config = dict(
    n_layer=8,
    d_model=256,
    n_head=2,
    n_kv_head=2,
    head_dim=128,
    d_mlp=2048,
    vocab_size=2048,
    activation='gelu',
    norm='layernorm',
    norm_place='pre',
    norm_eps=1e-05,
    positions='learned',
    qk_norm=False,
    attn_scale=0.0884,
    bias='none',
    tie_embeddings=True,
    parallel_block=False,
    extras=['capped logits'],
    init='normal',
    init_std_qkv=0.0312,
    init_std_o=0.0312,
    init_std_up=0.0312,
    init_std_down=0.0312,
    optimizer='ademamix',
    lr=0.000345,
    lr_mult_qkv=0.7,
    lr_mult_up=1.07,
    beta1=0.9,
    lr_head=0.0118,
    grad_clip=1.0,
    warmup_steps=248,
    schedule='wsd',
    decay_fraction=0.786,
    decay_shape='cos',
    final_lr_fraction=0.0,
    batch_tokens=65536,
    seq_len=384,
    doc_mask=True,
    train_tokens=489800000,
    steps=7474,
    dataset='wikipedia_en',
)
Each number is 128 + 32 x the weight over the matrix's rms, rounded and kept within 0 to 255. Layers, rows and columns count from 0. Numbers have three digits each.

# layer 2 attention key, 256x256, rms 0.0351, rows 214-255, columns 64-127
114109143173127206194167100131096091125089128162124112123119133131114156113135131142108120118133121103116149131117125116147127117154113078120149156096105135120158108115136109182179163125148139
150083131116140102202137154185163148117104137121153113105128080144129128095114147251139153145147114103101078167122120117162203139125106131128160136122108116116182090115076111092103092159159169
154163124122081132137093156102132131109141161098133197136075142103141130147093174110139112045120145126138134130134165146167139108148130093105135099184119148097118136087126125149138117063129111
151088150125139183137151144116143127125135093141127090149178122162091169116138102095104129148165123144116111123110113123123102121153133136127127172102125102139110077132090148138161128121132150
105098120176133130153157151089147095125117089139098088146129135148133097109147081137111132162119139124141118139078094105122152157128118116137145147121109116129125123117119095206171135146131123
119094144117105113108119102144136116131100143104138182124131089094106127108159166158142125152139122164153135132130121157133127091118143143162083104112139124118129099117119084038101112139130123
141041128190116103057086164080208098109083224081142123106177100102076128107144141144121127086097138162161110126104115103096128108111138072185107183130161097100121052106127178120157129142119144
155167144183101078092115133095163155208143162109105122151134116124139129179118097141116148055142108142077147111089172068186144157056095120169144106161120178145115154101140110170180106106096107
122168096101101129091078167146132119068154107100172137171191106094112110190103126133147156129118157116123129113138128116141123126092178095158058129081111134122149178165145118199128184073156154
160070163095190056073126116102131145104139125162149123105138110144109145080134109162105131175130156146147098180074136170088127150137074160137149159100189102146125118115067109019096110183107109
146125156118184169157202100123081133129158099162124087154159158167131111061125152120138122172140114090127114126109155121132130117111132122118138151159130170187161096105111134169151110154117080
111098124084117141218157148145128090105143105170156154168114157189117076111100172141147121097137134111095139174111165136138153194176102062072131103121159117090187116052165130096091139081186103
121136127184145128117141177067210121071112145117126070155164138122102141129129133120113119151137107077130075115091108095133129129117128079161149158152107142133114140140107135235127136167131121
098088149154125072142170134124164102119121151112127118137080138150147136127121084135144132098084126094124158137119117147108121112127128103135137093148201111126119128141158132125080076114143098
115132129130095055125116133146119155121126158125089168115110122094117110136118130127142102092130144126121158121101113108117127155151164156102125093124121144102135136111142124099135117108128111
099184093152159127109069114123177128115140156137127100155106126102127179148105132038093120043107131144125209082120126091136125114136133106159101108137089120080139126144169134173117098134156139
136109097103134060120117086101093117107113110164084153139116144089133152094137161122147146070116098100120148127137166114163081091141194084099138099145099210174101155125169129135133134056112100
122155143142139078109169102080126133160104170143125195116087149130120144126122120157147144106146149076127122171114143137088165142147114119169113112132141129121128113137141155100139065111116150
113094141132126192131153111117167108151100118089099142176127119156125103132087078083154130154126118161129119093155136110174090128148149114144124106143124131152122124153144080162172150114152099
147061143131128006106076137105165092114163171096138131075138105038153181173121131143148162035139163103123146151094116142172142173110135077134145136158109142163121119100129112176160103164115127
127145137117111180054143115128145128153139158107108135128154151117094087147103091116133127115137138119117139113141141096110044135139117135169148133143120118110103135169144196122126122098122096
124162149127153086140136143141129104127162126099096172075090125124168131127132126163159127070154119106154176120124123114189131125073134174110120103121121135109119117144142124070116090072152124
140121151143160163136122170125168107088191132119163103114127116166135113182141117138120117098128111120134132090068076100143155110120126128108107139106123142076107095177107108162191142124127101
161168113146116055122073127105173134100170152082124153109120153139124161178122108142098121025106137111117123141093138093152136149080120168145122075162110095091134166119150133126147102109089127
155084116181180138156091111045097121149071121094069134097096118110153131117164125109080119105137152167138105105138133143199146119189153171100112117144084150121103135131134075211143113126173149
175112143144142094136052130139077124115127113076155146109087104115114153143140144166168152098118116081145102178175125139197134113176155135138117068151201128109072134172111117047127071146136113
109128150145134177139141142152176145140105159155159125090075147192158135106068119150096133137120084123112174125068158117092172148083109175119157176148136110083116123130104164068174010148149168
108159103119140108061132129112160146152129147115150121139159133090115115108109094079193104070128140118162150127132088071122150166084133108165147145155138164132111123099081173175119066075089140
113044146121135198128132144141105117126104096151114105109192138134146100096138112155083137133137114131099146141101129107136126096105127131128125161174135125096123127125088088115126131131130158
117179124105129073101124118135111180132146107114120106134125128152104119133135170100137119070122133138116152110140104134105104135144117119121150130107139112116085142132129111113115089139129140
117131120117132134117067117089187154140197162080109142152156092140109054149154089143150129146144126128105105136158156084131183116096090107156081093188144156065181155125097080206126136121094100
168075153151096173130147104121092103132107150150132188094131075151142100131172051132153132095136094145116135193144146102187122141158115138151111094161134159122095115108103102174171138157106097
125093152136137175121178141147135083111170130129125155191173136131136111161119119122146172182112126141129125151139129102139116143106089130136122077138171140136156156130129100151133141115103108
095129135107106158169155180146130127139135156105158132115082156173161095108135138176135144156098139121176132083125124098065126133124122144129102062137140105119083152080149114183102164111160137
161096119136148180123147129086141119122136109146140077128156126129120126122109149145111112224174135117129122132129116127120104130112104108148136143123096134137133110128079133181153140157137144
130092122124093181154147117122155127140124112148135096111134107125115142104147120161064122196127117169116137145102146114117129140125116127112118155115107123125118122116130103124163174138113095
162114106210165139117105095073096142161135103088129116120124126132134161116156130068138109090125137105156101081143099090154105134142130125167194125163122165091091136127084148220137093140161149
171112210118103123129118136144068152123163139105042198127113137129133103157156106204141131110131107144129108106158152132219114127128124157107085126212089192146162168141155050134119143113120142
138043119182118104116140132163098143119061136161191117061097117143187174072174122114144138091132114111156138138123119146106139143179129148108161136142168134102104122128098154062126055165150150
157086134168128147132125155123153072134106064124163097138172130122130105107125124135138138181129154142106124184100144122106104148124126074137134139122151117106176114129103117128086175162141105
135100126162148220150151126112108133157122115150115089114129140151154114096160133092138152157156132143124115131149128117156132132116117105157162124164118178117143071101120130188153119124123108
148180175094156136159111111161120104075239184140144117139170159139181055147127149136055117096141144148138158112144093137122149120097126124111070091124071158125179152124154086174129125149098084